Weights of a small transformer language model.
Size: width 384, 106M parameters.
Training: a variant of Adam for these matrices, 8960 steps.
Each number is 200 + 40 x the weight over its row's rms, rounded and kept within 0 to 999. Layers, rows and columns count from 0. The size before them is the row's rms in percent of the matrix's.

# layer 9 MLP down (transposed), 1024x384, rms 0.0761, rows 527-535, columns 0-127
099,155,240,251,143,205,178,199,274,141,184,203,288,161,226,197,164,225,267,220,189,217,196,155,209,140,212,164,219,252,179,190,233,197,332,247,180,251,189,230,165,199,220,222,225,230,182,237,215,160,243,206,166,198,143,149,184,166,244,222,222,228,241,244,166,239,169,229,203,261,248,179,175,228,159,171,187,217,223,198,211,95,181,105,181,266,237,171,213,147,221,168,187,248,156,142,272,213,183,171,173,175,186,258,185,268,197,177,206,228,208,214,210,192,130,235,174,163,268,217,151,227,171,230,242,241,240,218,226
098,224,199,192,228,212,195,151,230,222,187,121,241,212,225,203,265,189,212,192,260,249,216,245,230,198,177,197,256,278,105,190,180,215,192,229,225,78,167,246,190,227,186,258,160,199,244,247,120,176,197,155,205,190,165,200,172,167,225,174,273,124,204,193,227,216,207,218,137,160,153,127,132,211,145,220,131,171,207,207,187,279,202,207,191,171,177,194,241,216,307,214,199,264,225,167,208,261,204,221,277,192,189,243,214,243,226,220,221,270,253,194,213,147,152,196,183,199,234,108,119,124,209,154,203,238,248,184,197
102,243,162,201,175,216,208,226,194,190,162,241,198,154,172,169,150,190,215,199,350,204,233,239,187,215,226,167,190,153,186,178,252,212,234,215,200,234,272,252,187,181,229,258,209,205,205,164,118,224,210,190,227,149,145,208,259,256,274,236,191,180,184,174,253,186,259,300,110,239,247,174,182,218,238,225,200,148,188,241,150,234,206,206,159,267,133,188,182,201,300,208,198,193,165,196,203,201,234,124,164,105,225,128,232,208,204,226,199,230,274,185,181,150,166,244,233,151,276,224,210,197,115,172,252,204,213,186,282
099,200,235,150,190,194,247,213,201,223,199,196,92,162,195,196,189,163,127,219,235,212,132,215,161,162,181,156,158,117,268,125,168,149,165,255,194,175,186,150,236,129,224,242,124,182,133,187,173,201,193,233,161,221,260,205,268,243,202,250,187,242,280,125,244,162,111,228,180,225,134,202,220,217,208,179,290,188,203,111,82,229,269,169,247,161,203,197,200,181,247,255,197,226,210,264,212,200,205,233,246,179,207,220,203,120,191,254,223,220,289,212,201,151,235,191,175,149,196,123,253,219,184,217,219,194,101,192,145
099,252,135,232,204,153,188,212,236,187,181,226,215,203,254,266,271,210,186,160,40,224,177,187,220,202,254,173,235,138,139,208,152,215,139,200,255,237,202,210,193,118,118,172,234,210,220,188,238,160,80,232,212,183,207,220,174,194,269,137,201,125,280,201,158,218,166,184,201,130,211,228,184,267,163,188,200,298,197,215,243,121,195,260,228,220,281,226,177,240,296,260,200,201,129,225,206,225,240,200,217,182,128,204,239,237,198,234,194,163,153,220,257,220,170,198,210,200,193,194,186,222,194,282,239,185,157,213,200
101,201,192,188,175,264,202,194,203,193,226,194,189,201,128,284,268,236,197,190,229,107,173,242,101,243,117,197,174,240,231,224,204,182,190,143,194,285,156,223,138,167,180,168,243,254,193,203,191,219,154,228,188,210,175,170,198,179,241,129,209,203,195,130,227,170,135,162,126,263,172,205,148,111,165,203,192,164,213,249,145,207,200,255,172,148,118,271,192,204,196,165,212,234,168,170,292,202,139,195,220,205,244,185,144,206,194,231,191,148,147,234,231,151,260,202,229,199,173,188,226,215,238,204,144,132,185,274,233
102,257,200,168,229,199,190,246,287,178,128,304,257,245,195,158,188,207,164,246,259,185,146,157,130,219,216,207,199,201,179,150,167,209,224,170,190,233,205,199,244,203,132,235,276,196,193,172,237,159,157,195,214,195,232,169,205,193,161,242,187,210,246,219,208,173,125,262,174,275,158,207,232,219,253,134,195,163,313,188,181,169,202,195,197,177,202,192,175,209,211,182,247,158,202,227,192,255,196,236,278,236,147,230,276,190,211,254,208,160,190,197,144,286,200,198,225,192,184,169,216,190,234,209,170,216,175,228,157
101,245,130,193,205,132,138,168,187,239,201,224,201,152,220,272,143,169,201,203,267,160,182,193,178,280,166,243,224,175,188,176,89,297,221,152,201,197,191,198,280,208,249,178,157,207,263,233,230,164,193,215,242,265,183,158,147,163,202,222,204,223,176,202,179,186,147,191,222,260,159,191,180,207,214,195,187,177,204,172,285,172,138,216,134,260,213,155,246,214,163,176,172,148,156,198,177,242,229,139,194,193,215,203,223,268,225,191,138,253,228,203,169,188,232,308,312,192,226,204,133,198,229,191,194,153,209,151,275
104,218,211,162,205,176,207,245,113,252,151,181,182,271,221,281,201,261,249,171,121,158,175,248,195,178,188,266,222,256,227,174,242,197,183,187,227,144,215,227,254,219,176,149,191,211,178,135,192,180,207,283,203,193,157,185,273,144,163,129,219,148,160,265,216,231,129,155,199,237,228,152,175,213,187,210,213,219,215,193,141,196,181,165,230,199,219,242,162,173,214,206,204,181,93,115,219,175,144,145,185,193,201,195,215,354,173,175,169,174,165,226,187,219,223,200,220,192,253,193,208,68,239,184,210,219,143,155,177
# layer 9 MLP gate, 1024x384, rms 0.0792, rows 528-536, columns 0-127
102,253,168,149,192,152,207,168,150,188,213,186,201,204,263,244,226,238,223,225,249,213,213,128,181,186,240,216,155,217,251,247,176,193,229,233,197,196,209,196,182,149,230,266,93,228,129,228,253,148,132,243,214,186,170,241,101,214,143,194,192,178,196,114,150,267,158,167,190,185,253,118,212,248,181,203,252,164,208,222,236,239,164,190,224,243,155,188,269,209,133,192,208,178,112,235,190,222,235,119,159,221,221,169,137,181,237,157,170,200,221,179,202,227,194,225,215,149,237,179,209,220,265,199,262,159,199,245,130
104,115,208,191,169,228,187,195,215,177,221,210,295,193,196,256,213,213,266,139,129,170,176,235,188,201,270,190,223,188,260,269,242,185,195,201,264,157,164,155,204,170,197,221,262,165,183,218,127,142,168,156,231,235,145,279,191,183,220,225,266,109,249,169,215,139,227,176,142,190,136,165,176,238,221,228,179,219,220,188,229,269,268,246,149,244,202,242,232,130,203,224,258,222,109,147,196,200,135,201,142,221,135,131,172,220,186,188,171,207,231,160,214,196,211,176,197,193,276,207,214,200,158,238,170,136,226,155,260
098,176,198,174,198,194,152,282,191,237,180,244,204,234,212,197,296,187,188,208,200,136,226,154,140,221,251,229,195,246,214,189,234,172,164,280,221,159,215,225,131,214,191,280,193,126,211,250,164,116,180,175,152,168,264,248,308,206,112,274,240,157,176,220,242,125,150,241,286,192,204,175,241,170,213,132,299,134,180,215,215,254,195,176,188,256,154,276,196,153,214,211,218,236,227,247,181,188,205,219,245,280,221,139,160,199,260,291,202,199,175,213,120,245,179,140,253,215,238,245,215,134,176,238,163,153,115,208,166
102,263,167,170,301,201,194,232,164,216,245,334,228,225,175,194,193,149,188,142,192,166,164,252,142,215,198,158,269,171,105,205,233,199,237,184,257,149,159,186,125,222,190,231,136,186,244,245,228,212,300,204,231,154,208,231,271,214,230,136,185,245,190,226,150,220,191,214,201,171,156,211,231,158,157,174,193,175,229,220,298,217,194,195,265,211,202,170,222,110,172,216,235,234,280,161,249,190,133,127,208,230,182,249,243,180,225,191,129,188,131,128,193,151,216,158,183,233,144,202,163,248,278,240,170,226,191,183,255
101,174,171,182,133,209,245,222,176,173,209,210,234,181,107,148,228,240,292,180,163,218,113,144,193,193,255,214,279,221,218,167,225,236,226,204,224,241,226,188,216,201,212,222,224,138,170,216,223,212,202,170,146,94,128,183,175,201,207,173,265,129,214,185,158,190,217,130,158,182,140,271,168,249,164,269,201,163,191,187,247,204,118,226,215,177,253,211,251,189,185,176,177,221,154,202,158,264,128,235,195,212,177,228,160,224,256,206,176,254,171,215,243,161,246,104,194,167,261,232,194,217,126,212,210,149,208,185,155
104,232,199,193,289,195,124,215,177,213,181,195,254,196,226,171,226,165,165,214,236,255,203,202,263,127,106,182,202,232,270,193,184,176,201,209,158,199,159,236,236,174,205,269,235,114,152,216,245,144,240,180,150,150,213,223,240,241,248,277,166,212,189,251,147,248,188,217,170,188,216,186,227,177,234,225,190,252,185,296,192,237,193,195,164,194,205,154,184,200,250,155,253,181,210,197,218,194,193,84,183,148,184,152,172,209,205,136,197,185,201,215,171,219,169,163,264,186,264,189,136,156,233,213,170,213,166,251,148
100,223,183,209,219,259,214,140,270,204,175,145,237,94,227,203,196,175,315,150,169,210,265,148,217,190,218,181,325,251,208,223,221,126,243,193,238,149,150,265,226,248,191,220,197,159,191,155,180,158,256,214,179,202,124,217,179,175,219,169,180,122,236,234,204,162,173,233,232,198,225,167,185,200,118,267,222,215,137,220,105,266,232,165,238,220,237,281,229,260,213,189,225,155,227,148,179,184,260,229,176,219,208,195,158,160,278,185,177,205,255,227,137,259,159,196,161,150,266,255,228,164,214,202,174,183,184,190,249
107,200,165,220,234,214,283,251,214,205,222,196,208,179,201,201,228,161,171,195,250,193,223,178,216,156,165,197,187,215,290,154,127,247,180,242,263,189,224,200,133,209,217,226,204,218,202,171,204,207,202,182,181,194,150,236,200,208,207,254,146,136,170,158,237,196,207,262,181,220,203,200,171,213,186,234,184,118,248,259,158,227,244,232,165,202,154,231,239,224,209,208,224,195,166,178,179,228,185,198,202,103,187,233,132,158,185,159,237,203,128,173,165,230,197,286,184,196,224,159,207,170,216,168,140,187,209,221,176
105,219,237,171,175,124,241,251,148,259,188,148,225,141,215,167,213,246,169,219,218,153,218,128,228,236,190,191,192,250,171,259,227,206,246,171,218,123,190,183,181,177,193,237,201,177,162,230,179,129,201,107,200,203,152,236,157,270,205,231,208,122,210,233,233,224,215,238,153,140,178,213,222,199,247,285,244,206,184,280,231,228,281,233,189,212,165,249,160,168,194,184,160,188,261,149,212,162,191,254,212,178,185,186,211,222,179,160,206,231,185,177,217,235,153,226,138,240,222,213,227,152,107,242,217,151,195,123,155
# layer 9 MLP up, 1024x384, rms 0.0784, rows 528-535, columns 0-127
098,195,266,194,224,210,187,208,188,175,242,227,252,168,221,163,209,238,194,145,195,173,184,182,184,253,144,180,196,150,196,260,184,164,170,203,181,125,214,193,186,88,201,137,206,268,216,205,182,230,122,186,210,287,181,191,222,217,136,287,201,237,221,217,232,211,235,249,89,201,197,191,224,224,161,231,182,151,176,174,171,207,199,202,262,264,192,228,194,210,211,205,188,198,162,246,179,271,191,242,221,173,132,189,196,255,198,273,186,191,257,123,187,166,191,261,219,221,181,230,197,136,196,173,138,333,232,87,286
106,145,211,209,185,181,141,228,201,205,183,161,119,259,173,148,203,167,227,191,188,174,233,202,130,262,192,181,167,189,202,185,135,263,215,180,204,160,230,286,242,238,242,186,170,227,152,196,221,225,158,150,196,208,204,195,254,125,169,251,101,195,266,170,267,211,226,223,209,140,238,202,208,232,165,196,155,167,166,220,206,196,158,199,274,172,221,199,263,303,227,183,174,152,278,172,166,228,186,224,239,167,217,141,158,234,263,165,212,150,246,204,200,157,220,224,195,257,138,165,212,181,156,101,115,172,189,165,147
099,211,191,260,162,221,218,139,185,270,226,207,186,195,126,213,245,114,132,175,184,241,206,205,274,158,194,205,199,240,168,225,223,188,205,174,202,184,214,198,241,172,196,228,214,175,188,228,196,231,251,260,200,185,145,265,162,229,168,117,230,169,200,206,101,209,173,162,186,203,229,212,153,234,189,202,119,249,170,229,279,184,297,169,187,247,162,206,268,155,232,117,296,155,211,228,272,165,213,103,136,214,197,168,181,171,135,166,232,223,148,200,232,171,258,254,237,200,230,202,136,191,133,215,234,199,274,165,222
098,167,245,148,136,230,188,126,142,198,184,144,157,188,168,173,114,211,234,216,209,145,159,182,194,138,166,216,124,272,189,180,198,178,252,155,162,170,232,128,300,191,267,259,173,216,177,133,222,240,216,205,180,219,208,194,243,197,121,221,203,182,204,212,264,157,215,197,219,272,175,225,185,177,199,266,172,140,168,181,104,223,271,143,138,132,169,220,170,228,171,212,240,151,175,182,245,201,179,262,175,153,176,199,134,200,181,231,233,222,268,260,157,219,222,161,226,159,250,179,305,110,181,122,198,187,219,169,188
101,241,228,180,188,219,221,202,165,179,199,184,231,173,215,226,107,92,191,185,191,152,238,194,133,216,181,208,189,170,245,209,242,164,232,203,243,154,161,264,198,210,225,240,176,164,144,240,200,213,195,156,144,236,252,216,155,219,166,175,187,209,194,229,167,206,219,267,256,177,212,156,211,209,238,222,234,226,200,196,196,172,228,268,118,264,211,208,200,109,294,152,198,232,233,153,211,217,208,179,238,186,113,146,229,212,223,198,248,173,235,162,167,195,162,169,94,151,255,166,185,214,119,170,194,244,187,226,227
103,198,230,201,224,245,229,306,180,178,196,214,233,210,253,157,175,158,166,203,214,161,183,207,240,232,194,185,242,185,238,203,168,186,173,253,169,146,155,195,232,246,217,133,179,172,190,184,206,158,171,229,194,182,151,187,257,170,166,257,197,241,280,186,219,207,145,219,232,259,157,242,196,275,86,164,181,170,200,203,266,244,232,267,169,209,174,148,231,169,242,266,209,163,197,209,241,233,196,112,133,211,122,214,190,207,254,192,216,265,177,146,118,212,164,173,221,150,183,152,163,199,265,212,186,233,157,171,224
100,211,220,187,168,217,212,163,179,208,240,231,230,120,227,199,211,202,132,213,196,171,200,225,222,202,247,239,234,223,213,282,236,110,205,221,212,163,187,236,256,260,243,234,242,251,193,218,221,227,213,193,251,187,220,229,177,231,198,266,160,195,237,187,220,310,262,211,253,229,123,193,175,231,188,214,177,244,182,218,151,297,178,259,160,263,106,123,204,180,189,269,147,186,267,240,172,210,139,266,188,196,147,204,228,148,212,304,188,167,220,223,201,174,221,156,272,255,162,195,203,184,189,283,159,191,233,177,188
106,227,187,200,280,205,166,250,181,254,196,183,180,135,242,212,280,214,206,203,205,188,182,249,261,264,163,128,235,226,186,208,203,234,94,216,248,133,281,220,241,177,141,251,172,261,118,187,240,144,110,282,265,227,190,157,223,214,161,174,204,218,221,255,201,194,202,185,214,195,194,177,150,205,236,154,209,144,166,215,141,228,241,191,230,233,170,167,225,218,117,190,226,204,139,191,175,140,203,168,278,268,90,186,244,254,117,127,217,146,148,180,186,289,175,188,166,169,196,145,246,235,207,154,165,226,134,212,139